config.toml
num_hidden_layers = 9
hidden_size = 384
num_key_value_heads = 4
head_dim = 64
norm_eps = 1e-06
rope_theta = 14300.0
attn_scale = 0.125
bias = "none"
learning_rate = 0.00463
beta2 = 0.95
final_lr_fraction = 0.03
dataset = "wikipedia_en"
Each number is 128 + 24 x the weight over its row's rms, rounded and kept within 0 to 255. Layers, rows and columns count from 0. The size above them is the row's rms in percent of the matrix's.

# layer 3 MLP gate, 896x384, rms 0.154, rows 708-731, columns 96-191
size [103  94  90 100 100 109 101  87  98 104 104  96  99  98  93 104  97  88  97  99 100 107 104 104]
[[135 129 116 145 141 101 116 129 165 129 147 147 152 120 137 154 109 162 131 162 105 152  86 131 141 147 116  73 135 118 146 148 172  98  87 171 148  90 126 116 131  86 111 139 138 141 161 150 129  81  92 159 111 162 151 121 114 139 106 132 133 123 158 141 121 134 124 140 153 107 115 132 126 110 103 147 104 151 103 148 138 160 106 121 149  57 116  81  96 136 178  92 109 135 133 103]
 [102  95 181 108 161  67 158 107 131  94  95 145  77 147 160 131 144 120 105 134  83 123 120 162 109 111 119 139 124 137 135 130 126 132 147 142  75 128  89  87 127 127 141  98 166  89 119 100 138 127 129  72 125 108 141 122  87 128 145 122 143 116 125 103 120 138 140 113  92 124  98 118 132 119 154 154  83 135 101  90 149 109 109 129 138  90 130  79 128 127 109 163 181 116 146 104]
 [ 98 133  71 127  79  83 117 102 115 120 135 117 138 125 109 124 167 152 137 111 121 142 175 153 155 139 103  83 127  82 129 108 118 132 140 117 145 111 176 133 100 120 140  96 132 156 130 141 137  93 143 145 145 118 161 146 143  94  98  85 105  97 144 101 139 132 118  93 100 122 109 130 107 126 157 123 127 168 111 151  96 121 166 132 121 147 124 111 124 170 112 161 131 170 102 151]
 [106 155 113 127  89 100 130 145 162  93 136 127 176 125 152 119 174 158 118 105 124 122 134  76 168 160 105 156 154 126 126  98 155 152 132 138 146 156 115  93 158 137 125 137 102 136 120  94 139 130 138 136 145 109 120 121 104 126 132 127 131 114 153 146 103 183 150 145 152 171 134 146 116 147 141 147 154  78 144 141 200 122 141  90 149 130 122 129 111 156 135 100 140 119 114 165]
 [121 131 157 117 135 133 163 148 108 134 123 136 130 128 102 141 101  96 130 103  90  76 156 148 125  98  96 193 102 131 149  62 114  96 127 131 119 123 156  94 108 128 108 100 155 103  91 150  85 115 123 118 161 141  94  76 115  98 148  66  91 125  90 121 160 146 164 133 130  89 116 125 144 109 122 108 152 129 137 147 108  87 118 127 120 119 100 148 140 116 124 113  98 166  64 112]
 [136 134  95 129 149 110 151 125 108  95 165 120 131 102 148 122 113 109 102 160 132 142 124 103 109  89 121 135 108  89  98 161 148 163 117 121 135  86 148 163 137  88 165 117 146 128 117 110 106 135  91 127 162 130 115 108 157 115 119  89 141 151  99 142 123 153 116 111 158 111 142 142 153 114  92  99 138  81 137  86  98 170  92 141 133 134 115  92 150 122 120 123 145 129 161 171]
 [156 138 158 127 145 134 164 156  86 119 123 144 112 102 174 137 127 141 146 106 166  91  99 119 134 106 127 142 124 154 114  83 131 129 133 135  94 125 131 111 117 143 104 117 118 129 126 143 137 111 107 151  98 149 157  98 129 130 141 127  99 141 138  86 130 169 151 110 120 109 103 130 132 166 135 154 166 141 148 146 112 172 114 127 128 124  96 143 155 146 126  94 175  99 107 166]
 [ 71 154 146 118 137 146  84 115 122 123 123 145 160 104 169 160 128 146 167 171  51 150 127 128 131 129 149 131 129 144 106  99 126 178 175 145 133 136  92 153 137  55 152 121 105 128 102 133 147  95 125 170 157 147 112  94 109 102  97 134 118 113  86 155 126 182 106 137 162 103 113 110 103 125 102 157 175 156 144 160 119 142 123 165 137 104 146 144 121 140 123 110 133 126 124 120]
 [131 128  73 115 134 127  96 131 142  90 165 113  88 125 123 179 148 143 110 119  95 133 130 141  81 135 120  91 191 124 137 178 143  94 138  72 136 143 113 132 141 131 116 118 151 139 148 143 152 108 108 122 131 188 103 125 118 110 111 113 125 118 119 153  88 128 125 126 154 135 154 100 158  78 129  85 160 141 123 119 140 155 124 145 160 106 159 128  98 145 146 113 170 100 137 100]
 [143 147 133 147 131 136 150 148 117 116 119 153 105 179 109 128 125 125 151 121 123 144 117 145 133 149 136 164 156 121 110 136 142 158 130 111 139 126 122 148  89 137 130 159 105 134 123 122 117  82 100 109 108 110 131 114  99 161 164 137 178  97  86 146 143 126 157 148 143 127  97 210 112 138 146 142  91  83 115 138 156 147 129 126  58 161  96 112 137 131  84 131 118 138 131  94]
 [104  95 141 130 168 107 108 133 121 141 129 112 127 161 134 118 123 108 149 128 119 136 109  69 141 136 120  98 139 162 173 134 122 151 117 135 107 154  99 137 122 173 123 132 151 128 133 117 121 151 111 152 173 111 131 132  98 172 151 111  99 140 159 139 148 110  97 162 101 126  66 129 157 138 140 114 120  64 134 124 133 128 118 114 152 101 150 145 128 118 144 114  87 111 129 148]
 [114 142  92 122 142 107 101 109 154 152 111 133 135 147 104 141 138 115 177 123  65 138 101 115 138 119 118 146 142 143 128 161  70 129 117 120 117 143 114 136 120 118 105 131 106  99 106 145 131 100  75 102 134 115  95 111  84 125 145 108 121 147 122 106  85 126 125 124 147 133 163 114 145 127 128 109 166 127 134  84  97  88 107 119 154 137 178 117 143 153 115 157  98 101 122 108]
 [112 142 118 155 131 153  73  94 142 104  90 100 113 121 102 121 150 128 143 121 136 125 156 183 130 151 111 117 134 139 129 104  97 121  89 110 117 153 134 162 113 122 158 156 120 120 100 127  80 121 115 179 118 103  94 176  89 129 163 116 132 142  97 159 130  89 155 122 119 109 111 131 149 113  99 103 127  90 154 138 149 121 114 115  98 128 162 159 127 145 129 147 120 140 110 155]
 [116 183 121 136  76 129 142 133 140 142 101 116 144 158 129 115  83 177 111 119 146 141 133 122 146 103  68 108 123 168 160 155 129 179 143 124 134 117 182 121 130 155 126 129 170 158 145 117 134 126 107  84 127 110 133 118 142 116 124 171 112 104 110  98 157 144 159 139 104 149 118 122 145 107  96 123 126  98 196 125 122 117  99 136 133 111  89 103 144 110 116 118  76 149 115 116]
 [104  97 176 110 129 169 118 142  73 183  87 139 153 139 105 112 110 124 111 128 109  98 122  94 119 160 124  86 165 135  72 140 117 150  73 157  94 159 126 157 119 131 167 100 110 119  98 156 186 124  60 122 137 140 148 145 117 113 125 112 106 133  94 138 136 124 100 147 134 126 129 159  92 106 126 164 114 132 144 139 163 129 115 154 134 138 114 141 171 126 164 121 105 159 123 146]
 [117 133 124  87 131  88 141 161 118  71 165 134 102 106 135 137 121 123 124 144 101 130 100  88 125  83 106 121 143 148 145  74 132 118 173 111 125 142 174  99 131 105 110  78 110 109 112 111 120 121  98 113 149 154  98 132 105 105 101  93 109 149  78 125 147  99 133  58 159 140 103 138 119 132 157 126 136 130 177 125 126 139 176 116  72 160 117 118 105 153 174 128 115  86 112 121]
 [132 110 186 126 116  88 120 112 152  81 158 147 145 142 147 136 168 109 120 171 105 112 167 127 156 139  85 122 119 120 155 143 134 130 124 132  98 134 120 130 155 148 122 149  76 110 124 135 121 151 135 125 107  83 131 133 133 145 108 156 124 144 104 115 117 132 152  91 130 116 117 114 117 103 138 140  84  93 128 140 154 129 155 165  89 127 168 126 135 131 102 125 174 142 110 159]
 [128 101 145 120 161 162 159 143 113 143 157 169 113 138 143 134 123 112 148 113 118 117 134 117 121 159 117 113  53 125 108 139 120  70 141 144 189 122 139 170 114 152 147 157 168 138 109 118 151 141 136 129 136 147 128 169 124 101 102 144 128 123  96 110  94 143 121 165 149 112  85 100  84 179 104 130 157 145 128 129 139 127 109 116 113 167 171 115 152 141 120 135 130 167 143 144]
 [112 104  81 134 158  91 128 195 132 181 130 112 130 139 145 122 140 137 135 133 105 147 153  82 103 137 120 164 139 161 135 131 122 152 159 145  99 110 142 100 129 115 164 129  21  94  97 116 132 126 134 134 122 154 118 101 132 116 103 146 121 155  68 148 152 140 152 135 128 137 184 122 174  94 120 116 108 124 143 109 136 131 126 113  97 150 106 150  99 136 144 106 160  79 124 147]
 [176 118 116 165 197 156 161 150  91 146  89 140 138 133 133 121 123 172 131 167  85  74 147  91 130 136 170 128 137 127 134 158 136 150 101 124 190 140 120 124  92 160 175 131 148 153 192 126 157 159 107 103  94 109 109 112 134 136 131 102 140 107 147 133 152 153  86 125 138 108 113 130 159 119 134 164 154  98 166 129  89 116 115 103  95 119 104 107 113  83 126  83  79 130 151  79]
 [148 144 116 135 114 145 128 123 128  98 130 132 128 107 115 127 112 132  62 142 109 112 116 145 132  80  88 122 124 136 121 106 142 121 152 170 180  98  70 110 127 128 156 157  81 137  99 147 106 145 146 131 119 131 127 173 113 130 157 120 130 118 128 151 132 123 121  86  91 130 120 123  78 166 177 144 110 137  68 134 109 155  83 163 169 125 121 144  87 154 187 120 147 170 109 171]
 [134 113 117 140 120 127 144 125 129 144 140 133 109 116 110  94 117 102 116 141 143 134 146  85 118 149 118 149 111 110 143 101 164 139 139 113 127 173 109 108 110 162 102 138  87 138 133 124 160 119 104 130 185 115 139 168 172 168 104 112 125 132 137 128 130 101 114 116 151 163 125 149 111 127 142  63 146  83  87  85 126 147 145 185 111  88 137 144 136 135 153 116 128 172 137  80]
 [106  84  85 155  91 131 139 118 147 112 133 181 141 109 161 102 130 133 141 164  93  94 101 123  74 108 128 145 131 109  90 110  94  95 105  98 139 111 123 150 131 103 123 128  98 143 136 169 145 125 117  91 152 156 124 126 156  79 125 137 165 132 111 153 146 108 109 108  92 118 140 122 114 123 153 155 120 154 100  94 102  95 198 141 140 133 132 116 138 126 138  82 122 162 102 144]
 [124 115 140  83 141 120 114 130  97  69 140 132 121 129 105 101 139 118 139  98  99 127 122 139 100 106 130 138 151 103 161 129 154 107 168 125  86 138 106 111 130 133 143 121 133 146 110 106 176 106 119 118 133 110 128 170 109 119 153 131  83 125 120  98 142 134 100 145 102 157 173 156 123  86 181  96 125 110 115 170 113 119 144 111 151 156 133  90 129 126 140 136 131 101 106 109]]
# layer 3 MLP up, 896x384, rms 0.158, rows 708-731, columns 96-191
size [102 100  89 112 101 101 100  95 106 104  98  90  94 100  97 105  90  89  97  98  96 110 111  96]
[[128 127 125 147 105 102 119 123 118 134 124 108 115  70 141 128 164  83 134  95 114 114 122 133 124 111 110 121 103 119 118  86 117 150 138 114 117 116 121 122  97  97 156 138 133 102 135  92 131 153 113 116 120  94 125 158 134 113 118  46 134 123 135 150 149 162 125 102 108 140 104 104  94 156  93 140 159 134  94 149 133 108 165 142 134 139 137 138 125  83  87 166 126  92 137 135]
 [107 130 161 132 129 128 159 129 122 147 100 105 148 124 104 111 122  89 139 112 129 130 109 117 126 156 121  99 117  95 151 149 133 136 150 118  92 136 128 128 111 159 139 118 148 111  93 144 127 157 134 135 163 121 143  83 154 128 115 107 143  80 158 116 120 129 119 135 136  97 148  88 167 132  60 122 176 146 175 118 131 130 140 142 123 130 139 124 127 105 153 138 123 102 162 133]
 [136 136  85 136 113 146 150 100 101 146 150 135 130 118 124 107 162 112 114 125 136 148 134 152 104 131 158 108 137 141  78 133 128 126 150  80 155 135 125  92 111 102 151  97 122 133 141 136 119 104 107 168 124 150 126 147 103 129 121 138 111 144 108 116 110 172 154 162 132 125 138  88  76 147 126 157 107 139 136 153 142 115 153 136 152  93 121 115 113 163 109 107 152 139 109 126]
 [129 122 117 130  98 112 102 139 115 124 107 116 136 113 109 136 150 130 149  92 130  96 105 111  99 139 128 142 115 169 123 117 165 100 107 111 129 122 122 134 181 120  98 152 126 136  95 111 135 124 159  94 123 111 127 113 101 117 160 123 127 103 126 153 150 150 160 132 138 140 121 160 131 195 129 113 116 140 130  99 161  76  96 115 135 143 166 112 156 152 119 145 116 109 111 124]
 [133 122 154 143 119 132 160 132 122 137 169 132 113 137 129 172 161 144  92 118 116  91 157 126 114 165  97 140  86 120  88 137 186 107 162 123 161 105 220  74 141 139 131 116 135 139 185 163 154 101 103 169 178 150 141 149 160 154 116  91 109 139 111  81 111  99 115 128 158  97 138 133 121 143 145  69 125 146 158 138 134 150 161 150 153 159  94 135 179 112 119 136 113 163 128 100]
 [120 152 140  88 141 108 179 113 122 152 131 124 119  95 180 128 130 128 130 130  89 111 133 111 148  78 133  98 116 137 136  94 151 134 119 152 105  69 103 125  82 102 159 100 121 146 141 124 137 165 110 129 115 137 137 169 167 110 164 116  76 129  79 128 115 111 136 147 126  86 128 156 146 132 146 139 140 113 112 114 127 132 118 138 107 136 150  98 114 110 156 135 124 131 151 127]
 [118 184 135 126  98 114 121 145 100  88 129 107 141 127 128 118 142 120 168 169  93 104 140 119 191 158 146  95 128 136 138 113 126 128 131 135 138 106 166 125 111 172 136 121  78  84 152 114 130 108 116 140 130 164 118 124 123 110 123 132  79 113 134 151 149 117 105 174  88 100 146 121 142 142  87 151  98 109  77 120 110 137 133 113 135 130 119 136 144 110 117 126 140 127 122 122]
 [125  91 149 101 131  75 147 111 116 134 128 157 147 158 161 149 147 111 117 106 123 106 118 162 147 147 154 133 157  88 119 116 137 121 180 129 136 114 107 116 145 130 159 100 135 135 160 102 107 114 136 140  88 100 166  91 167 129 156 127 156 101  97 163 141 145 137 159 121  86 140  93 147 130 124 107  84 116 142 108 102 143 143  94 174 136 135 132 148 152 163 105 107 145 121 135]
 [ 94  95 166 139 158 142 112 178 115 148 146 165  87 100 139 115 109  87 134 147 106 138 122 133 127 145 119  93  98 124 136 138  79 158 158 157 124 107 127 127 132 142 101 156 133 141 127  64 168 131 133 102 159 119 137 133 103 162 155 128 125 125  88 139 109  90 129  41 103 142 132 155 100 130 168 136 153 141 134 131 121 151 159  99  92 134 107 159 163  95 162 109 145  99 124 126]
 [110 101 125 150 194  94  85 142 117 127 124 121 102  98 105 149 104 114 124 118 150 129 111 157 178 125 155 137 111  96  89 110  91 135 138 144 147  95 125 142 147 130 138 150 100  91 123 115 149 131 145 120 148 127 106  98 132 132 180 106 135 176 161 151 141 111 123 149 121 142 126 144  94  92 129  85  92 111 108 168 136 156 113 100 102 173 133 111 121 154 117 107 150 143 102  85]
 [158 119 126 144 148 144 114 143 144 129  98  75 107 122 149 109 145 122 118 144 154  97 106 107 141 145 143 170 145 139 137 115 186 124 117  97 115 157  88 155  78 133  77 124 142 168 103 122 143  93 136 188 145 131 104 173 131 129 112 132 137 107 130 142 183 110 163 162  76  93 125 145 104 124 125 155 131 119 170 133  94 124 135 137 109 136 139 155 172 109 137  93 113 137  85 154]
 [151 117 131 104 102 117 145 118 119 127 125 128 101  99 104 170 150  85 111 130 103 131  77 130 137 143 131 116 138  91 158 108 128 109 148 126 108 107 105 131 154 106 114 188 129 105 196  89  96 149 124 115 107 108  98  91 148 102 120 128 148 114 100 136 126 162 108 115 118 139 135 102 114  86  94 139  87 123 143 130 107 127 135 146 112 127 142 164 121 158 165 100 124 137 135  93]
 [136  90 101  82 130 139 110 142 162 132 110 147 129 150 131 118 102 144 138 110 141 141  97 104 130 123 175 152 144 165 106 102 125 168  94  69 149  97 155 147 128 122  95 138 131  85 144 151 150 131 115 121 105 140 145 173 148  85 143 112 124  72 115 122 153 129 150 138 133 121 150 139 139  94 136 179 109 113 142 124 110 147 143 139 120 172 149 120 126  90 127 151  95 118 117  79]
 [121 117 166 162 121 169 134 100 182 154 116 178 114  89 121 135 113 103 124 124 153 140 150 164 135 150 116 145 118 128 105 150  98 118 126 119 135 108 143 123 133 137 129 182 122 102 137 167 175 118 137 112 146 152 131 147 149 191 153 119 131 153  60 121 123 127 158 143 120 116 144 113 133 168 119 183 135 167 109 130 109 122 121 123 104 131 137 127  95 150 137 103  93 142  91 101]
 [130 112 143  94 121 117 127 107 108 169  86 108 156 129  92  65 136 113 154 203  99 106 109 132 132 125 117  85 140 162 109 124 131 140  84 100 126 124 156 176 123 128 122 152 118  99 144 187 160 134  77 172 125 132 115 188 133 138 129 106 100 117 133 146 149 132  89 131 133 130 139 129 160 151 165  81 135 113  52 107 139 163 134 132 147 204 109 122 157 143 116 105 131 138 100 139]
 [164 146 132 149  90 137 152 146  98 173 162 106 100 147  86 109  87  72 121 160 102  91 170 114 113 175 133  64 118 134 138 113 116 108  69 142 108 126  95 148  86 166 118  90  81 139 100 117 114 135 133 125 157 108 167 139 145 181 132 138 135 142 126 141 124 139  87 128 137 111 173 144  88 126 115 102 142 129 151 116 134 117 121  91  98 136 100 143 102 138 127  95 109 177 141 155]
 [140 127 136  96 179 111  99 138 153 141 121 157 100 139 117 130 106 120 119 129 115 150 108 117  94 121 107 142 132 101 141 160 173 156 144 155 147 137 103 120 103  90 113 181 130  79 138  97 141 118 143 160 134 127 155 200 179 138 124 135 178 113 159 141 113 135 166  84 154 185 102 127 120 104  92 120 139 103 117 149  90  97 125 166 111 147 161 141 100 160 152 175 135 145  96 186]
 [112 133 156 152 131 170 129  84  92 120  91 120 123 114  85 148 147 119 100 156 138 125 124 128 121 133 139 134 113 144 163 152  96  97 175 100 128  85 124 137  88 159 153 128 100 176  94 112 100 158 102 136 124  96  81 136 114 131 100 155 168  86 117 141  89 111  78 137 140 135 121 140 138 118 107 133 122 110 168 132 183 131 100 116 120 158 174 100 102 137  80 161 141 121 170 140]
 [111 162 120 132 173 130 148 107 104 117 107 113 109 118  90 139 145 154 161 133 155 155  99 138 127 148 131 144 101 134 136 158 134 120  90 121 131 154 136 161 123 116 117 134 179 103 127 115 156 151 138 139 166 134 138  93 134 129 136 128 129 122  99 126 158 125 130 169 130 132 112 201 170 129 123 119 133 143 141 148 132 112  85 161 131 118 134 126 141 130 165 117 150 126 158 131]
 [ 95 108 149 104  69 146 135 113 129 162 147 104 123 133 135 167 119  93 104 143 131 125  90 165 154  99 137 136 131 123 126 141 129 107 122 157 134 136 154 175 150 122 130 131 137  99 129  94  93 107 132  97 155 112 152 109 108  78 117 123 119 137 181  91 144 116 126 106 110 137 118 106 138 138 105 136 114 137 113 158 128 134 141 174 149 169 174 127 140 121 175 146 125 145 144 117]
 [135 132 102 105 100 168 133  92 119 117 137 108 117 103  98 134 102 123 168 155 178 140  87  96 119 115 172 154 129 167 126 130 101 152 140  80 118 126 104 149 103  82 146  96 131 133  87 129 144  89 130 154 148 133  85 135 160  69 143 120 118 144  95 151 150 170 105 150 115 159 149 119 123 145 131 118 136  96  67 167 129 135 136 109 104 152 115 118 150 109 109 129 121 129 122 136]
 [111 114 163  90 139 129 106 128 130 132 120 113 121 112  75 117 112  92 141 129 137  89 106 135 142 137 159 109 147 122 101 113  91 121 133 122 127 139  97 145 133 165 131 136 107 127 146  74 141 101  62 124 127 114 112 115 146 134 134 175 125  95 142 114 166 136 134 133 137 175 104  70 100 141 132 120 113 174 118 147 131  92 169 108 118 186 119 129 111 118 140 152 175 159 151 165]
 [106 137 126  90 120 108 150 129  93 157 178 134 146 111 106  42 158  83 133  89 143 102 114  86 123  91 137 105 142 112 149 127  79 134 128 110  98 101  66 117  87 137 145 148 148 137 114  85 125 107 108 172 111 115 125 127 128 128 106 150 129 124 139 115 138 164 112 162 107 120 127 122 109 124  92 105 123 126 158 143 194 150 119 126 109 139 119 137 181 143 129 136 132 161 124 101]
 [141  85 168 117 148 102 149 104  84 143 112  97 158 153 116 139 131 131 170 149 115  82  97 143 161 142 133 159  96  71 140 108 128 101 166 102 110 126 101 131  92  99 132 205 139 119 112 171  99 119 128  92  77 159 167 152 115 138 111  96 152 134  81 125  95 141 109 129  90 145 108 100 159 143 103 135 117 147 110 141 150 139 135  67  93 132 144 119 101  95 143 156  90 107 127 140]]
# layer 3 MLP down (transposed), 896x384, rms 0.15, rows 708-731, columns 96-191
size [101 106 100  96 103 104  98  97 107 103 104  98  95  99 107  98 101  99 104 108  96 104 110 102]
[[123 138 145 164 144  74 121 102 132 141 121 114 122 102  88 120 133 122 127  98 134 169 137 121 118 125 146 119  99 111 103 124 134 132 149 174  89 150 110  97  99 144 103 108  95  81 148 116 168 132 142 113  90 112 136 100 155 114 125 116  74 148  69  79 149 134 164 126 168 149 101 173 109 131  85 121 128 161  99 149 172 154  97 141 103 124 171  69 138 133 135  93 138 139 134 144]
 [143 152 174 111 126 117 143 127 131 133 112 177 132 114 156  92 146 125  95 142 141 176 107 151 128 121 153 127 111  83 159 139  82 110 124  79 126 122 185 125 163 126 128 132 108 125  89 127 166 135 110  80 152 160 158 115 139 136 117 125 140 115 173 115 120 134 144 185 150 142 139 114 141  96 137 109 119 119  96 124 123  96 136 137 137 133 145 111  98 120 149 141 108 124 133  72]
 [127  87 155 146 133 138 109  92 134 118 151 130 114  79 151 134 150 151 165 126 113 119 130 117 115 138 135  90 131 133 129  99 138  95 104 122 100 107 156 152 104  99 131 129 140 146 115 144 168 148 136 152 137 161 132 108 103 182 147 133 104  94 108 143  95 113 160 105  94  78 130 182 125 139 141 121 124  46 124 143  90 139 169 122 126 117 137 107 146 137 137 136 133 156  96 116]
 [129 145 118 175 151  90 150 141 118 130 123 138 147 150 159 106 158  97  72  93  95 146  93 160 111 140 134 132  89 157 128 144 155 104 162 120 109 115 120 123 125 142 120 105 106 141 121 109 115 118  97 138 132 143 152 160 151 110 146 111  93  92 156 129 131  99 165 114 113 162 113  82 129 133  88 113 126 182 108 153 150 120  48 163  99 134 143 130 112 144  69 166 138 122 197 149]
 [127 140 113 167 108 130 139 145 109 127 147 143 115 148 153 129 141 107 123 144 115 143 154 127 130 147 157 117 131 137 154 105  89 107 106  68  96 140 143  90 138 169 120 163 150 155 141 142 122 143 126 134 125 135 136 154 163 153  95 172 149 117 107  85 147 138 140 153 144 158 168 104 109 141 136  97 155  88  83  81 132 137  95 170 143 122 128 134 191 103 110 121 139 119 169 123]
 [137 143 137  87 132 120 106 140 115 141 120 156 127 164  66 110  94 158 112 136 154 121 137 122 143 157  68 135 159 123 153 141 122  86 133 126 119 137 129 145 152 137 108 155 147 101 146 127 112 121 145 105 101 125 143 140 121 138 163 150 135 119 144 137 149 130 115 160 120 104 107 112  96 144 149  84 148 101 126 179 100 133  90 108 125 110 114 116 140 175 163 162 136 103 131  90]
 [125 131 169 120 127 100 151 144 128 124 126 114  87  91 129 123 140 134 114 129 117 123 141 138 177 131 144 120 119 134 121 110  87 134 145 147 116  88 140 166 136 102 120 143 157 158 123 151 146 131 106 128 122 148 138 134  68 192  85 143 112 130 155 123 127 144 143 115  83 137 134 102 139 147 131 140  74  95 113 115 144 164 157 117 119 131 160 162 126 112 114 120 128 129 124  91]
 [147 135 123 101  95 128 130 143 129 104 110 167 183 133 132 123 138 128 124 121 147 135  85 146 113 100 122 132 115 135 121 131 130  98 147 116 115  70 150 113 147 136 142  75 118 101 124 121 147 150 108 140  89 159 159 110 181 121 160 108 179 112  76 161 122  92  85 142 134 147 114 128 109 165 179 135 137 139 111  99 106 151 125 112 149 126 134 125 138 177 173 147 126 145 141 114]
 [125 105 106 143 138 153 113  83 110 178 140 140 131 166 129 134 125 149 133 122  96  81 156 177 144 115 139 159 139 166 124 119 142  95  91 116 113  94 111 159 118 142 160 124 104  94 160 112 145 141 105  81 169 124 134 140  88 111 102 121 170 141 155 141 109 124 156 115 114 109  85 128 124 125 163 111 102 188 163 125 155 109 114 140 156  87 152 127 132 141 124 123 113 108 143 159]
 [160 106 148 134 141 138 126 118 141 121 125 115  99 126 125 165  88 130 145 114 129  78 134 135 116  97 134 125 134 160 153 157 128 124  93 152 146  72 110  78 111 139 103 140 104 134 131 117 115 146 167 103 127 156 129 106 146 106 147 163  59 123 106 133 164  86 150 142 166 127  99 154 180  91 124 163 193 129 141 129 115 132 108  74 142 133 121 146 138 136 121 143 166 143 110 121]
 [111  79 130 129 181 108 114 145  96 125 174 139 127 120 117  74 126 109 139 153 138 118 149 113 127 135 102 138 138 123 172 142 126 100 129 117  81 144 109 113 128 108  90 152 144 124 119 151 145 120 146 123 148 141 145 124 135 159 118 123 124 146 206 134 159  67 164 121  92 126 101 110 135 168 128 126  98  67  99 149 104 146  83 152 119 112 168 129 113 109 110  80  99 153 125 115]
 [176 151 175  95 122 129 146 133 111 121 118 126 119 115 111 121 161 135 111 158 132 122 159 158 119 142 128 120 128 137 141 104 158 125 149 109  98 125 126 132 136 153 113 164 127 117 180 146 103 149 163 126 158 106 121 142 117  77 114 143 108 101 160 135 156 127 130 125  80  91  98 148 106 102 114 123 107  95  96  97 119 126 140 140 109 143 104 175  99 134 119 129 140 176 148 145]
 [ 92  83 129 126  99 137 125 135 124 171 122 108 174 151  86 115 158 153 147 168 113 129  80 159 143 126 141 139 171 146 112 136 178 127 151 136 139 162 116  84 150 106 168  95 132 116 159 131 129  97 161 174  83 156 128 141  96 105 148 147 117  82 114 108 129 108 120 176  96 119 130 147 133 120 122 151  98 148 168 192 114 139 141 139 185 133 141 122 143 140 100 126 113 157 114 106]
 [138  97 157 126 146 115 112 151 117 123 170  96 102 102 136 111 135 176 152 143 129  90 106 137  99 120 140  69 168 139 130 105  72 117 111 129  89 116 128 118 141 143 120 147 143 125 131 149 110 118  94 146 125 115 147 102 121  83 154 154 112 133 107 148 127 160  97 112 110 124 145 173 129 127 115 124 139  96  87 152 133 170 123 110 173 118 118 159 134 146 147 112 123 124 125  87]
 [ 83  84 141 120 124 127 169  84  91 184 121 140 128 128  63 117 155 117 128 162 108 103 118 124 118 130 129  77 122 120  92 142 142 148 120 112 118 113 124  96 107  98 130 117 127 160 127 129 138  97  97 154 155  88 141 169 127 135 125 168 146 128 141 148 155 143 106 105  90 138 128 171  88 169 106 143  89 119  82 100 141 130 138 133 167 143  92  88 173 176 109 115 105 130 127 111]
 [133 122 140  84 120 123 100 117  93 161 156 100 127 163 136 167  84 140 131 128 165 122 102 117 132  99  98 145 151 100 140 121 109 148 147 135 114 143  98  97 117 177 137 132 166 133 136 113 121 123  82 147 138 142 107 128 101 130 120 126 161 127 125  91 125 153 153 101 167 104 141 171 152 134  94 130 125 152 135 127 138 152 196 144 144 134 119 119 124 137 156 134 112 117 146  45]
 [128 130 111 111 158 111 168 158 108 147 136 151  78 140 161 129 112 169 128 165  71 155 115  63 114 109 130 126  99 122 103 106 155 139 126 136 125  96 156 131 125 111 129 165 130 177 171 145 157 142 109 113 149 150 136 141 136 132 125 143 144 151 135 129 133  91 139  92 143 133 115 136  98 103 131 134 134  99 161 133 152 103 107 162 142 142 145 127 125 128 128 141 120 143 131 141]
 [168 140 146 127 135 118 126  89 132 126 131 114  90 118 131 149 160 108 146  93 148 112 155 152 163  95 129 137  99 124 142 133 135 121 124 115  82 140 162 110 143 156 130  71 107 139 125 115 100 139  73 147  72 134 128 150 148  92 162 161 109 122 133  98 107 153 192  91 126 141 150 150  81  92 154 169 124 116  86 103 133 102 117 165 115 147 133 131 119  83 141  68 112  97 153 139]
 [122 163 138 117  93 124 105  82 151 101 127 115 145 135 171 135 151 125 150 120 145 121 117 162 137 136 154 118 120 143 101 141 145 124 138 134 161 108 107 146 156 104 123 139  92  96 149 147 109 128 126 149 102 129 122 164 138 104 173 141 203 173 153  99 110 147 161 157 128 138  75 131 145 136 163 119 178 105 124 126 143 136 100 141 129 126 148 139  81 136 136 172 138 144 158 163]
 [188 116 155 128  89 115 124 144 129 128 194 196 148 109 123 132 116 133 138  96 146 165 148 148 130 119 127 115 101 117 112 105 169 146 172 122 118 144 141  72  94  51 109 178 136 132 122 145 130 113 117 122 136  78 157 134 103 129 121 137 100 137 103 139 100  98 160 159 135 183 174 133 161 152 153  83  71 130 124 143 127 108 106 155 127 103 134 110 151 137  82 136 155 135 114 144]
 [125 146 177  65  90 104 102 152 149  72 103 124 128 136 134 174 139 139 107 148 120 111  88 143 101 109 163 126 109 122 143 108 107 120 127 159 103 100 119 127 146 123 174  94  92 134 133 134 125 131 122 178 106 175 117 158 107 128 146 133 108 145 114 147 130 135  83  75 110 119 133 147  99 160 127 134 149 125  89 130  91 131  90 107 127 126 128 146 111 136 130 123 103 170 119 129]
 [155 152 102 168 152 149 171 112 120 171 148 105 137  93 129  76 130 105 150 149 123 116 118  90 138 144 157 121 121 128 164 119 143 140 130 145 117 149 156 112 116 192 129 159  88 133 136 130 142 137 126 121 174 127 136 145 141 152 152 146 120 104 133 159 147 145 132 111 148 135 153 128 112 129 144 115 126 117 103 131 123 117 119 160  99 122 119 169 135 159 175 130 129 150 163 140]
 [107 141 140 116 109 125  89 127 120 107 144 129 138 118 155  96 172 103 112 116 106 108 145 115 131 164 132  92 116 126 119 146  78 150 123 115 104 101 138 169 126 162 151 121 128 123 113 115 135 107 117 122 123 138 115 107 118 121 131 103 135 151 171 127 138 122  70 153 135 135  73 106 156 124 136 131 140  91  94 121 151 157 140  81  95 126 125 119 128 188 147 144 130 188 131 139]
 [143  95 167 100 124 175 152 137 131 113  95 125 115 140 101 134 114 106 150 142 111 114 126  92 104 125 119 140 100 156 143 151 187 101 134 130  65 116 123 117 121 168 179 126 110 121 107 105 143  95 110 129 108 137 113 107 130 134 161 120  94  95 136 129 159 111 116 147 122 130 154 116 127 100 150  96 123 131  96 131 147 100 140  84 136 151 105 176 100 131 129 144 127  99 140 120]]